Each number is 128 + 32 x the weight over its row's rms, rounded and kept within 0 to 255. Layers, rows and columns count from 0. The size above them is the row's rms in percent of the matrix's.

# layer 6 MLP down (transposed), 512x128, rms 0.129, rows 262-314, columns 0-63
size [106 102 105  86  92  87  96 107  93  99  98 104  90  97 102  95  94 103 112  96  98  92 101 100  92  93 103 109 114 113  95 101  92 105 101  98 106 104  90  94 103 106 114 102  97 104  97  98  88  93 108 107 106]
[[ 93 156 178 126 119 163 165  93  75 124 116  97 141  90 137 160 103  89 109  86 122 155 103 126 163  97  82  84 160 178 115 180  66 118  80  99 149 140 159 100 207 104 122 132 126 156 115  92 122 153 125 107 117 176  62 191 176 144  91 116 134 164 173 130]
 [173  85 124 162 100  82  88 148  68 120  87 131 214 103 106 149  85 156 123 168 129 103 124  84 145 109 166 134 185 142 124 130 181 145 123 113 170  92 145 125 149 154 182 133 112  89 132  96 132 196 123 144 114 146 174  70  69 122 145  98  83 117 141 129]
 [141 103 202 149 129 108  97 165 124 128 148 155  76  97 136 116 134 133 157  81 136 138 158 128 111 109  74  88 118 170 221 102 136 142 137  89 112  99 157 111 100 150 112 104 138 141 135 164 104  91 144 118 150 120  96 152 114 150 138 149 169 108 184 172]
 [173  66 170 141 106 131  51 124 106 145 139  77  65 140  98 147 119 114 143  72 138 116 135 106 137  85 178  91 138 105 160 165 120  89 158 136  97 139 123 103  90 103 171 128 136 126  86  94 176 169 101 159 158 142  82 121  97  78 103 155 129 157 132 183]
 [ 99  92 111 117  94 121 184  93  82 171  94 135 147  52  78 105 111 172 127 126  79 133 164 138 150 138 112 124 113 137 131 120 131  53  71 138 165 162 152 126 105 122 117 109  77 162 130 118 221 130 141 168 139 141 138 105 181 144 142 106 116 192 130 150]
 [147 158 160 151 128 128 138  81 142 111  75 146 190 142 105 193 114 139 118 142  98 124 160 167 114  91  98  73  99  63 102  67 113 136  90 204 131 139 131 123  90 221 154  61 130 111 124 110 113 143 123 111 119 112 148  94 145 101 165 101 114 100  45  79]
 [166 122 127 126 171 164 148 111 104 127  96 171  60 106 117 106 144  88 151 123  99 109 137 148  99 179 155 160 109 114 117 135 123 132 148 132 152 109 108 162  99 125 125 197 114 110  91  57 141 114 162 108 129 170 136  79 129 168 129 122 132 122 142 113]
 [ 87 122 155 164 135 114  88 171  89 160 123 152  71 170 156 118 144 163 214 132 146 179 110 116 151  78 106 123 122 137 180 114  79  76 140 114 141 102 147 146 139 120 108 158 126  91 111 126 123 102 117 107 135  82  70  49 145 155 122 113 113 127 136 198]
 [125 162 116  65 107 130  79 138  80  99  98 143  36 140 108 106 122  85 118 159 123 156 163 128 133 171  85 160 159 105 134 101 127 156 103  86 147 123 107 139  88 133 165 148 172 216 123 123 170 118 184  84 155 108 125  97 185 120  97 169 123 137  78 185]
 [ 91  93  98  80 148 106  77 110 120  58  95 106 121 134 174 123 167 115 162 134 138 141  85  99 156  68 187  89 121 116 113 170 138 107 175  85 129  99 135  99 104 119 121 114 148 174 136  94 116 133 131 148 207 112 161 132 116 117 151 158 166 119 112  64]
 [146 130  85 121 122 155  91 123  94 145 151 103 157 135 101 143 140 170  98  78 157 142 103  84 129 123 131 144 133 117  93 131 121 155 180 132  94  99 117 157 147 139 167 144 156  91 128 146 138 103 146 136  97 150 163  89 136  84  88 163 160 136 138 186]
 [119 114  94 119 135 145 182 141 128 167 177  87 179 131  86 100  95  95 136  73 126 157 139 123  93 150 167 146 107 137  94 154 174 142 170 233 109 123 136  72 126  69 127 122  99 125 164 124 113 108 127 174 131 165 141 129  71 148 128 150 154 130 121  73]
 [161 166 157 138 143 190 125 132 141  88 159 107  95 114  40 170 113 145 110 109 121 154  75  98  94 160 147  91 146 141 162 119 121 135 148 164 133 131 123 124 188  86 107 135 199  70  85 147  72 152 139 106 162  96 141  88 124 130 107 167 135 136 144  92]
 [172 119 126 168 171 123 158  64 136  95 151 123  48 109 132 161 126 158  80 104 150 173 133 147 105 124  86 139 186 110 165 189 139 143 142 155 121 104 163 199  72 169  95 189 124 120  99 105 130  72 127 162 107 124 139 114 143 119 112 113  97 123 100  26]
 [ 85 127 159  85  95  95  88 159 158 142  54 121 167 151  88  77 106 144 108 152  64 164 136 123 185 129 160 126 142 118 158  66 211 110 135  67 110  63 109 138 130 180 141 168 108 190 100 109 118 146 185  99 153 129 143 120 151 107 162  72 121 138 101 106]
 [140  72 113  93 133 179  93 149 110 131 136 119 106 164 144 104 125 110  93 152 156 151 128 167  75 133 110 117 146 137 141 160 170 122  77 175 112 144  84 152 134 133 104 126 122  81 146 134 111 127  64  92 145 140 154 148  98  32 101 167 128 182 133 111]
 [ 70 118  84 146 123 126 152 126  93 113  98  97  38 136  64 155 179 115 108 148  71 114 126 109 141 162 135  55 159 140 151 179  89 112  98 124 147 154 115 116 100 144 106 160  85 119  69 136 116 128  85 151 136 133 152 109 204 119 132 148 162 132 164 156]
 [131 121 130 105 125  98 147 116  98  88 106 121   8 186 121  86 160  94 134 144  99 149 106 196 126 177 133 136 181 143 114 142 119 131 107  86 110 158 143 123 156 108 151 176 163 164 141 104 160 131 139 133 115 105 130 163 142 148 141  92 161  78  71 125]
 [102 196 118  89 126 139  54 164 122 163 124 113 115  84 123 113 137 144 104 170  83 128 139 116 102 104 127 132 165 111 143 174 129 151 152 145 142  70 152 145 114 170  82 171 127 106  71 127 162 104 122 125 113 134 181 124 122 122 107 112 131 107 190  93]
 [ 78 113 110 129  69 118 159 186 121 172 132 108 122 144 137 157  73 149 182  92 134 178  92 140 103 125 164 145 153 100  98 153 169 171 123 113 132  83 123  90 109  69 116 113  99 118  87 138 125 108 142 112 186 124 128 116 159 109 116 101 129  96 149 150]
 [ 74  84 168 148 176 181 117  63 152 168  85 105  85 115 148 135 113 136 169 141  97 105 142 156 186 175 128 128 136 141 194 153 135 155 126 125  77 105 157 184 138 152  92 142  79  86 144 118 147  99 121 137 120  99  77  79 143 147 137  98 171 110 122 135]
 [135 101 112  90  83 129 129 128 122 136 108 140 142 138 183 121 126 158  61  84 165 164  91 139 115 165 143 173 121  77  61 138 121 128 106 135  96 172 111 116 152  70  93 155 168 168  85 112 143 144 130 166 185 126 104 157 122 173  77 120 152  62 101 135]
 [ 84  88 163 136 135 164 152 140  91 141 207 133  68 109 109 150 169 141 175 109 115 105 159 112 130 109 132 103 144 103 113  87 195 128 126 113 157  80  85  84 115 131 145 129 114 108 188 123  78 102 106 133 109  57 126 155 137  88 107 123  81 102 126 177]
 [106 141 101 136  92 137 149 164 154 147 141 149 186 111  80  86 143 144 124 129  80  86 137 102 131 148 106 158 114 122  65 141 136 112 148 117 113 176 183 144 119 160 109 162 122 137 112 119  96 136  90 191 123 126  88 158 158 125 174 146 140  53 136 165]
 [ 72 118 119 126 127 149 169 159 164  75 101 128 128 159 135 101 148 136 124 172  59 119 124 179 119 100  76  76  92 124 158 132 106 155 102  64 107 144 124 136 150  94 124 184 122 145 161 135 175 114 150  87 128 122 135 125 102 145 115 163  89  98 163  78]
 [120 100 118 107 133 102 106 123 149 138 131 116  94 120  94  97  46 161 139 171 116 139 141 127  77 134 165 109 133 115 125 134 155 155 233  84  94  52  76 146 100 132 132 123 167 136 118 163  69 152  84 135 110 134  70 184 106  95 107 168 155 125 159 145]
 [ 97 130  88 151 108  74 176 153 121 163 119 141  75 119 158 147 101 143  82  53  60  97 140 101 132 113 114 124 190 143  42 149  93 145 162 138 103  79 225 139 121  87 169 127 130 133  99 121 140 130  92 176 152 127 140 118 151 107 136 152 130 130  98  71]
 [126 148 180 120 104 175 113  92 109 125 154 111 103 171 176  95  83  88 171 118 170 139  85 176 129 123 103 109 114 109 132 139 139 178  60 180 128 117  59  76 190 113  99 117 143 177 148 150  91 112  74  82 166 153 147 178 109 145 110 183  77  94 120 164]
 [123 146 105  80 104  91 169 124 170  96 148  96 166 101 161  84 111  87 132 188 142  90 185 139 137 129  97  99 126 176 138 167 182 196 143  74  92 159 130 148 136  57  95 111 196 194 136 108 101 150 113 132 118 142 123 114 175 154 132 151 161 167 130 144]
 [107  94 139  99 155 203 170 115  90 119 148  36 134  73 114 132 105 116 162 134 109  93  98 186 132  87  97 141 143 155 136 156 129 188 157 108 186  83 157 128 115 100 139 105 142 141 121 143 122  91 152 122  98 160 123  91 137 218  64 152 134 172 148  65]
 [148 138 171 167  87 148 149 116 119 150 127  85 194 123 114 112 105 107 135 164 137 180 121 133 134  70 147 116  97 159 152 130 176 139 131 219  52 169 157 151 169 109  35  83 117 126 121 134 104 152 119  19 147 112 145  87 132 114 123 141 166  59 129 153]
 [146 143 126 109 160  72 164 111 147 100 197 184 103 161 113 101  75 161 111 151  53 113 146 158 170 128 159 166 153 120 166 108 179 137 179 117  80 112  84 127 113 132 176 128 144  84 120 135 151 110 149 154 108 116  59  72 156 188 151  97 146 115 121  98]
 [112  71  73 168 111 124 118 102  96  99 159 193  55 117 181  88 168  82 100 181 137 114  67 118 156 149 130 145 110 128  42 167 109 126 157 177  82 114 131 208  91  91 159 123 168 145 125 201 133  99 116 130 156 186 143 147 188 132 121 134 186 133 126 130]
 [111 145  93 103 189 155 149 125  93 145 114 119 121 138 177 175 109 100 165 120  36 128 175 152 121 135 174 155  66 112  52  82 156 181 116 140 165 117 146 111 173 151  90 154 108  66 152 116 195  81  87 139 115 177 117 103 106  55 155 103 116  81 151 135]
 [193 112 133  81 139 133 117 138 139  79 138 112 129 177 130 123 120  89 117 138 152  95 150 142 141 147 137 153  89 160  61 127 197 208 198  78  81 130 138 121 164 150  70 133  92  99 114 176 120 187 154 170 150 112 149  81 131 101  92 125 138 126  99 117]
 [133 145 186 109 102 179 101 123 159 191 137 127  65 172 128 190 128 141 103 120 122  85 106 138 103 130 163 125 118 168 127 124  84 125  99 162  97 151  93 153 128 116 100  84 158 106 136 103 152 120 132 127  88 174 142  89 104 140 143 140 147 100 153 132]
 [149 194 137 167 142 113 146 169 103  92 117 119  96 126 125 142  98 187  90 116 120  95 157 132 145  84 171 136 127 174 150 134 149 108 118 196 157 160 154 128 143 122  84 150  76 107 112 161 147 164 162  72 120 144 108 151  82  84  90  70 114 140 139 107]
 [136 127 110  95 152 141 137 159 143 128 127 136  90  89 192 111 114 142 101 128 117 108 151 114 175 160 127 127 179 148 164 135 160 107  92 142  89  85 112 113 131 106 134 154  54 102 113 104 175  79  67 100 158 189 172 125 134 128 140  92 120 188 145 105]
 [ 69 106 197 135 130 136 119  98 142 135 149  96  73 125 111 135  72  82 110 146 170 132  90 149 170  99  50 103 228 174 172 152 126 137 144 148 116 106 102 111 124 189  37 180 126 168 153 150 114 104 125 112 160 135 133 148 108 136 138 137 125  96 159 121]
 [122 147 124 132  97  94  77 115  74  93 114 153 192 159 114  52  85  79 168 128 182 144 169  97 122 144  78 138 104 156 139 148 116 157 125  76  85 148 136  91 138 147  87 120 146 111 136 165 148  93  85 130 138 200 128 142  85 129 149 161 116  82 148  39]
 [165  87 159 120 190 102 155 179 143 156 170 138  68 120 163  75 139  90 187 136 123  98 149 141 123 140  52 132  92 124 149  83 119 110 134 152 127 135 120 138 137 135 154 148 157  84 135 164 172 177 115  86 159 154  94 174 147 104 158 112 128 123  89 106]
 [ 88 134 139 117 135 159  99  87 115  82  99 118 148  84 131 170 173 105  79 117 108 190 106 182 139  84 123 150 142 144 140 188 101 160 115  97 137 127 138 121  92 171 108 108 109 146 118  80  99 114 126 177 152 103 171 117 121 149 125 139 119 116 106 141]
 [ 95  64 127 102 110 136 147 147 118  77 162  72 125 151 178 156 108 116 145 112  82 160 112 137 152 158 155 176 112 104 126 108 149 157 128  92 174 144 109  99 117 116 130 105 102 135 153 132 119 140  82 105 148 127 125 149 154 158 127 154 138 164 203 163]
 [177  97 110 127 125  95 133 125 106 133 117 166 115  71 107  99 161 121 231 134 134 143 159  72 126 143  89 117  40 137 121 117 130 125 139 108 151 149 155 174 110 167 138 114 101 156  87 149 109 155  94 107 106 193 119  80 143 141  51 181 179 142 113 185]
 [147 102  78  87 162  65 178 104 120 128 128  86  93 137 152 118  88 170  99 154  79 131 138 157 134 120 155 143 105 143 157  92  74 180 175 125 139 159 128 174 140 128 118 156 116 133 134  79 172 133  78 141 146 140 131 157 127  96 104 176 165 151 115 113]
 [204 158 123 110 128 123 125 187 134 101  91 141 176 144 181  88 168  82 182 122 146 140 148 190 128  89 145 101 115 121 156 105 124 143 114 128 114 177 105  73 123  39 142 176 153 152 124  94  75 112 138 124 121 156 142 127  47 109  75 133 165 119 146 141]
 [203  91  90 139 130 131 144 128 148 161 154 139 127 103  82 134 167 138 192 203 102 144 166 142 119 120 142 136 139 122 157 116 121 150 125 151 115 154 100 153 185  93 122 109 132  74 132 138  87 167 168  43 114 121 111 135 182 119 144  79 137 160  58 107]
 [ 90 100 126 115  62 131 146 129 136 136  97 103 160 112 154 105  83 127 116  86 141 135 126 159 107 125 220 139  95 119 146  92 160 141 101 141 127  92  85 142  95 147  83 158 132 111  92  99 198  85 188 190 117 136 140 118 173 175 125 139 161  85 163 117]
 [102 158  91 125 111  93 127 176  79 110 134 188  62 119 117 138 177 108 139  83 155 119 114 150 139 130 131  94 143 159 116 129  80 136  96 161 147 120 170 142 135 123 181 122 168 111 131 125  91 158 215  68 142 185 120 163 141 136 102 127 140 145 155 119]
 [137 154 104 182 163 183 132 113 131  71 111 139 251  98  93 150 110  66 112 111  74 159 114 118  66  77 159 115  93 106 123 134 160 139 175 153 113 139 154 140 192 122 124 115  64  85 126 105  94 168 111  74 100 173  85 155 105 150  92 162 151 150  72  65]
 [133 171 148 129 151 113 100 130 160  98 138  61  70  87  77 137 148  61  90 104 166  98 107 102 114 149 176 131  90 175  98 172 164 159 101 126 128 146 144 126 131 196 158 118 153 124 140 130 162 161 138  61 152 176 112  87 171 130  85 179 128 123 168 122]
 [ 94 168 121 138 174 100  65 121 156 103  94 182 212 122 150  65  80 135 124  94 124 122 163 148 132 142 136  92 147 152 119 113 146 144 101 161 137 132 185 100 155 113 173 129 102 157 108 146 127 109 105 116  99 127  82 175 152 114  93  96 114  93 138 124]
 [168 135  95 123  71 117 143  59 183  92 124 140 102 138 107 188  83  65 106 118  74  98 119 145  95 155  93 135 125 118 109  92 152 156 160 150  72 124 118  73 132 168 165 199 144 177  67 123  99 148 123  73 104 127 109 105 112 133 108 122 139 110 137  77]]
# layer 6 MLP up, 512x128, rms 0.342, rows 263-314, columns 0-63
size [104 102  97  94  96  99  98  95  96  92 105 101  96 110 104 101  95 107 102 102  95 103  99  93  99  96 107  98 109  93  99 103 107 106  96 112 102  91 106  97 102 106 106 103 108  93 104  89  95 106 100 109]
[[129 112  98 143 119 117 113 110 112 163 144  56 117 119  98  98 116 136 163 161 147 154 132 112 139  65 123 139 170  72 166 127 101 128 114 130 174 136 148 174 108 180  94  95 120 130 210  81 148  81 113 139 128 129  91 161 133 186  76 133 100 148 175 126]
 [156 133 162 144  65 114 137 145 108 131 139 105  89 134 150 141 116 166  94 151  84 140 142 186 114 114  99 124 164  90 156 113 185 147 119  66 139 108 146 108  91 121 112 175 128 136  90 118  60 147 133 164 109 151 172 116 156  98 135 123  92  71 132  59]
 [ 96 134 137 181 148 134 159 132 142 103 201 121 101 184 198 131 146 130  87 105  64 115 160 194 138 111 164 115 126 143 111 130 167  97 110 147 122 107 138  69 174 197  84 142 153 144 154 124 181 113 128 153  80 177 182 154 116  94 136 121 128 157 123 161]
 [212 139 153  97 132 128 145 126  89 135 180 118 111 178 108 117 101 148 153 111 144 188 146 131 178  98 184 130 180 128  92 143 129  84  96 122 140 114 163 118  92 140 102 115 102 161 117 105  93 157 139 141 129 167 118 122 121  53 104 114 165 140 160 133]
 [ 73  94 128  62  87 137 133 140 161 164 108 108 106 137 150 132 172 125 130 119 171 160 114 157 103  93 175 157 106 109 164 107  91 142 102 150 125 116 125  82  76 121 119 146 167 115 112 165 105 201 126 149 144 136 133 104 126 179 140 118 172 162 135 111]
 [122 115  55  78 166 136 142  90 141  93 118  73 124 168 122 115 195 141 177 168  98  98 149 100  93  78 116 166 185 144 181 151 167 143 107 147  83 159 113  97 138 182  97 138 173 125 159 142  94  82  99 145 181 161 149 129 170 104 136  94 129 153 127  99]
 [140 182 155 114 134 103 103  98 139 168 153 144 141  88 119  44 105 105 148 118 140 168 130 124 109 106 132 127 170  68 110 158 135 166 154 151 125 174 129 149 111 144 136  73 176 107 144 174 130  61 138  93 140 132  85  97 168 102 138 110  88 168 169 107]
 [143 115 160  91 133 131 146 105 119  84 135 136 168 120  76 176  73 102 138 165 108 168 119  91 149 134  80 162 120 129 191 116  75  62 132 110 106 124  65  65 130 141  84 161 122 137 117 121  92 131 164 225 167 147 181 140 145 110 167 140  96 158 179 126]
 [169 179  94  84 117 112  71 107  95 110 134  81 139 162 112  80 198  87 147 124 160 127 102 208 121 112 130  97 150 131 196  92 158 147 128 128  97  70 134 150 122 116 131 105 183 115 109 107 155 100 156 167  64 148 122 190  90 150 137 123 141 142 159 131]
 [ 83  84 123 197  67 124  91 121 124 100  82  74 195 128 136 133 164 115 126 143 137 145 127 116 106 110 100 126 140  87 168  95  94 133 113  62 165 137  89  76 124 161 120  52 160 148 116 116 164 124 102  96 133  91 122 148 139 162 207  91  92  81 136 146]
 [141  81  66  83 160 112 125 146 100 146 152 131  65 153 130  79  67 124  92 131 118 132 136 130 176 125 152 171 124 157  88 120 122 141 118 141 129 147  89 122 177  81  79 105 136 139 165 161 189 186 181 163 143 164 109 110 121 175 159  89 126 130 111 162]
 [ 78 117 119  84 119 122 149 116 141 147 128 102 164 119 134 110 147 126 145 180 116  61 145 191 142 108 116 140 112 146 143 100 138 154 129 164  74 147 112 171  82 140  83 125 148 159 101 157 157 136 106 140 125 103 113 132  69  83 117 111  66 180 160 141]
 [105 141 136 112 160  87  93 105 134 183 130 151 144 111  39 188 123 152 174 129 157 105 137 127 135 154  98 171  33  90  96 182  89 137 115 128 146 147 155  87 120  99  64 141 178 111  87 132 124 151 195  97 161 137 137 115 145 183 104 140 106 170 107 102]
 [132 117 146 167 117 141 145 151 115 135 181 134 117  37  82 139 152 100 188 176  76 124 114 119 182 112 172 146  93 109 164 135 155 214 139 134 112 169  88 112 168 161  85 168 155 156 102 129 155 146 109 123 137 165 135 143  88 131 104 144 153 152 143 113]
 [127 104 187  88 161 104 111 113 158  91 126 153 129 115 124 120 100 139 164 120 123 100 113 113 159  82 118  80  74 142 171 102 126 141  97 133 160 132  98 151  52 155 132  82  85 246 116 151 157 167 117 143 160 118 155 174  81 141 135  96 158  82 153 117]
 [159 111 174  99  93  91 138 166 136 165 144 198 145 156 178 121 169 145  95 101 125 140 125 145 135 187 136 179 119  60 104 161 114 116 124 148 149 141 163  99  94  89 122 127 157 130 130 127 122  59 175 103 115 147 143 118 142  54 123 135  85  92 119 143]
 [134  92 109  70 142 137 102 147  39 201 151 157 122 143 168  82 144 145 129 157 143  96 133  90 131 133 177  77 127  89 134 130 125 103 158 118  97 154 137 134 131 139 181 164  98 150  83 172 145 145 174 123 115 161 101 100 155 206 142 157 117 120 121 117]
 [121 189  82 109 118 148 215 150 153 115 177  91 101  77 147  89 104 116  65 139 153 126 147 125 141 122 141  65 167 111 181 105 126  84 105  89 124 151 133 163 116 196 174  91  83 143 107 136 123 152 104 103 127 111  66 180 132 135 160 175 130 134 151 132]
 [ 62 128 113 146 133 146 100 173 117 108 181 112 133 160 131 114 130 163 118 126 128 121  75 196 156 138 138  97 109  87 119 123  94 139 124 119 136 120 173 165  45 136 158 143 110  80  99 134 145 114 102 131 172 134 155 101 174 108 154 188  79 119 136  72]
 [ 99  33 121 118 163 138 111  49 132 135 104 155 158  65 123 150 152 152 103 130 133 161 156 106 124 153 163 138 125 107 171 124 123 195 151 106 120 105  99 140 118  74 171  79  84 102 107 147 159 120 120 139 106  85 170 185 146 134 151 122 136 131 144 174]
 [107 162 119 112 146 141  87 128  91 176  87 181 127 121 117 157 155 163 158 156  79 160 169 108  97 197 156  85  71 118  83 172 180 115  86  91 146 164 140 139 198 141 118 103 118  92 146  88 106 134 148 120 104 120 137 147 164  59 117 100 125 186 164 117]
 [112 115 125 138 157 102 136 138 107  68 123 146 141 120 167 154 166 138  78 134 124 147  75 152 150 167 127  86 173 110  74 140 152 186 138 112 120 155 110 118 128  90 135 147 109  91 113 131  79 165 194 115 175 176 146  91 117 137 162 140  95 115 144 133]
 [ 83 109 154 131 141 100 114 130 145 118 220  93 103 135 125 135 107 144 154 204 130 153 106 105 127 149 123 101 102 102 150 115 158 156 134 129 103 122  80 131 104 106 121 105  82  38 174 204 174  73 128 186 129 189 158 105  98 150  72 128 150 170 122 122]
 [148 201 172 102 170  57 140 119 127 150 177 167 127 154  72  43 100 118 127 153 114 171 144 103 113 163 121 139  90 122 154 117 167 101  93 174 209 112 117 120 107 159 165 112 131 138 134 168  89 146 112 127 118 112  63 157 129 105 167 136 156 173  64 132]
 [158 146 135  99 166 134 106 103 136  74 159  73 119 117 158 127 144 123 169 164 116 156  91 188 106  97 162 145  96 105  81 123  63 129 126 117 159 139 169 168  83  88  88 134  87 106  80 149 117 120 163 127 119 146 165 112 128 221 105 167 102 120 126  62]
 [150  57 175 112 167 149 141  95 144  96  97 112 114  81  91 169  96 191 134 120 172 168 170 127 118  70 145 120 109 130 176 117 169 100 151 139 136 172 123 166  73 196  98  96 130 160 143 135 150 202 116 105 101 168 150  85 141 141  80 133 133 148 151 134]
 [113 119  82  95 123  97  92  96  73 116 157 102 135 145 121 184 119 135 118  91 158  77 118 114  96  63 104 137 101 110 131 161 134 118  50 166 173 117 133 131 143 131 114 144 195 164 160 147  95 136 146 156 105 127 155 208 180 182 109 151 121 166 106 186]
 [137 177 169  98 154 110 113  68  56 176 145 168 122 114 141  75 136  76 107  73 160 136 161  98 125 128 146 108 163 159  88 113 131 130 106  85 148 132 144 122 184  87 113 144 178 187 135 151  94 149 123 121 143 139 121 167 134 105 176 138 109 141 187 150]
 [150 158 181 136 112 128 137 100  88 169 143 136 109 140 121 118 148  94 153 110 199  85 181  97 157  94 121 169 121 120 125 116  99 135 166 133 138 118 149  99 117 174 147 138 105 170 105 117  91 114  98 137  67 103 176 130 118 107  40  66 126 122 131 152]
 [155 116 126 154 147  79 168 158 147 130 119  95 147 136  71  90 113 152 186 140 103 107 123 133 124 124 183 186  69 118 153 116  89 103  50 125 169 150 120  93 112 125 130 122 141 134 106 170  96 152 143 142 147 113 116 173  62 137 159 133  53 165 148 135]
 [ 41 113 109 111  36 194 138 110 180  92 166 107 112  90 148 154 121  60 130 128 129 106 119 117 103 155  93 118 148 128 169 146 143 106 109 134 121 160 116  74  84 119 124  71 169 121 132 120 121 145 118 119  90 176 134 129 105 144 163 125 141 151  96 118]
 [163 169  92 133  70 153  91 109 136 155 118  51 140 213 108  92 157 100 114 149 203 155  70 104  82 121 117 104 163 133 134 136  85 168  73 166 138 136 115  64 101 101  90 140 135 105 157 138  93 143 167 118 107 100 156 122 120 119 153 135 128 191 110 120]
 [152 122 152  70 139  52 151  46  97 126 104 201 144 124 147 141 127 155 126 131 100 134 168 114 158 123 126 172  92 129  65 164  92  80 155  51 107  86 152  90 105 125 158 167 124 156 110 172 137 126 105 191 105 123 121  96 114 127 129  71 158 137 138 149]
 [126 195 143  84 110 149 146 147 146 116 143 140 113 137  69 213 141 120  99 147  82 148 142 116  86 201 133  78 151 115 125 145 101 100 118 118  77 142  65  75 116 126  96 171 150 140 137 114  79 107 161 149 158 123 123  79 131 157 162 161 133 121 174 138]
 [133 158 172 139 154 116 115  85 104 135 114 120  97 137 117 149 140 138 109 144 155  42 179 168 135 110 153 134  49 132 106 126 139 146 128 140 139 109 139 134 115 132 152 137 138 145 164 116  40 161 135 106  88 162 153 122 126 203  79 186 125 113 154 189]
 [116 167 100  87 157 117 109 151 172  66  64 129  93 124 185 169 135 161 148 145 179 123 155 107 147 180 140  61 133 141 180 180 145 116 115 115 101  84 104 144 100  93  76 136  68 114 165 145 146 157 123 145 115  51 119 150 138 131 133  96 152 134 110 153]
 [ 92 134 154 116 141 162 168 121 176 166 143  99 120 157 107 102 133 143 153 143  63 153  98  94  68  68  80 108  97 123 110 149  77 225 124 133 163 173  63  90 134 166  75 135 171  77 180 110  89 155 149  87 170 116  96 163 133 146 145 119 109 135 127 159]
 [113  65 137 146 140  66 150 158  69  70 111 183 141 102 180 136 209  97 165  92 105 167  93 166 124 136  95 136 103 131 155 168 120 126 119  60 161 103 136 110 168 130 189 140  83 152 107 121 157  90  97 122 127  94 113 187 118 148 136 119 191 107 166  96]
 [142 110 167 155 128 174  91 105 137 110 152 125 137 184  78 111 141  95  71 112  76 168 157  85 127 127 170 100  91 133 131 127 115  70 168 117  68 157  97 122  93 109 131 117  77 105 201 119 116 128 134 152 138 173 147 112 136 137 121  81 113 189 145 119]
 [123 150 141 107  77  87  92 107  82 135 139 137 119 154  99 119 122 180 179 202 118  79 109 113 141 139 136 107 132 137  91 148 131 114 147 130 167 137 123  96 102 127  72  65 105 143 111 150 112 205  54 134  75 162 161 133 158 126 174 136 118 129 167 143]
 [181  89 141 120 138 119 165 119 122 117  87 165 128 148 136 110 139  99 112  92 151 170 120 119 138 176 104  93 187 117 113  94  71 106 112 109 152 166  92  74 127 133 105 142 125 198 185 174 162 191 181  73  99 136 139 141 153 127 140 128 153 115 162 154]
 [143 141 175 137 138 102 141 103 149 138 128 113 144 120 144 142 144 133  93 171 103 112 102 160 106 119 127 145 130 113 185 148 189 107 157 152 122  80 124   1 136 137 101 188 100 140 122 138 138  81 179 163 148 119 136 189 166 164  65  61 134 110 138 174]
 [117 148  53  75 102 150 157  73 185 114 171 102  74 126 105 115 165 117  93 109  89 129 157  86 163 124 100 163 141  67 164 142 122 168 170 124 142 129 103 142 120 183 118 100 157  99 144  85 123 213 159  77 136 154  94 100 165 127 121 145 108 109 143 122]
 [165 150 121  95 137 103  73 116 123 105 173  43 166 103 146  79 151 123 133 136 117 120  96 157 181 175  99 165 118 116 194  81 160 149 118 143 104  82 111  90  91 117 122 136  76 164 160 131 159 138 172 142 109 152 121 139 147 142 125 174 126 207 120 163]
 [162  51 108 112 145 172 116 122 125 100 125 133 141 180 118 174  81 149  75 160 134 117 146 111 129 109 102 111  85 151 107 129 116 122 133 111 137 200 111  67  99 109  68 130 154 143 121 165 114 114  93 158  57 143 110 125 101 147 207  95  92 129 169 172]
 [ 73 147 127 133 125 143  98 112  91 123 125 117 200 117 115 191 125 122  65 144 112 177 123 148 183 138  84 112 111 116  82 152 116 132  99  88 146 166 101  87 160 116 146 198 149 123 143 112  75 129 151 145 187 136 134 125 141 141  97 124 161 112 120  98]
 [186 108 160 200 173 131 154 150 133 113 111 126 139 136 142  93 126  97 133 150  65 102 107  93 115 154 107 140 155 115 165 111  98  66  72  76 152 157 144 113 124 151 109 175 126 109 139 168 131 139 151 178  58 156 141  96 107 129 113  95 131 169 128  90]
 [111 153 137 145  76 111 118 152 130  63 163 130 146  65 110  98 146 131 168 132  74 182 216 127  91 128  91 141 145 150 150 105 148 105 164 114 144 140 130 124  69 125  64 203 111 113 121  71 140 161  77 126 189 134 210 129 101  93 141 125  73 136 104 178]
 [169 148  95 170 123  80 151 165 142 152 117 112 183 152 145 142 178 130 131 112 141  61 111  94 136 126  92 130 131 105 134 130 140 126  61 112 131 152 135  71  49 134 109 165 153 147  88 108 130 146 155 145 114 136  98 122 160  84  63 143 103 153 163 114]
 [147  63 180 182 103  97 111 165 125 150 127 204  97 148 148 158 115  56  39 119 116 165 184 185 107 176  86 124  95 119 105 178 153  61 114  79  99 160 157  90 115 161 168 156 139 171 148 109 153  77 115 163 123 115 120 113 154 113 106  98 102 138 184 179]
 [ 99 102 148 127 117 142 104 149 110 208  93 181 135 167 123 129 170 132 138 174 111 167 142 104  99 119 156 146  89  96 158  84 121  89 140 104  79  80 141 158  95 103 120 119 132 139  98 132 111 115  86 121 189 113 107 134  95 156 140 128  70 115 114  82]
 [148 178 147 155  86 134 116 154  96 174 162 122  74 130 151 151 142 128 102 119  88 148  68 122 151 132  72 149  83 166  77  98 181  87 157 143  90  66 168 132 168 122 121 137 153 139  82 189 189 112  49 135 197 107 144 128 127 140 114 114 137  94 134 141]]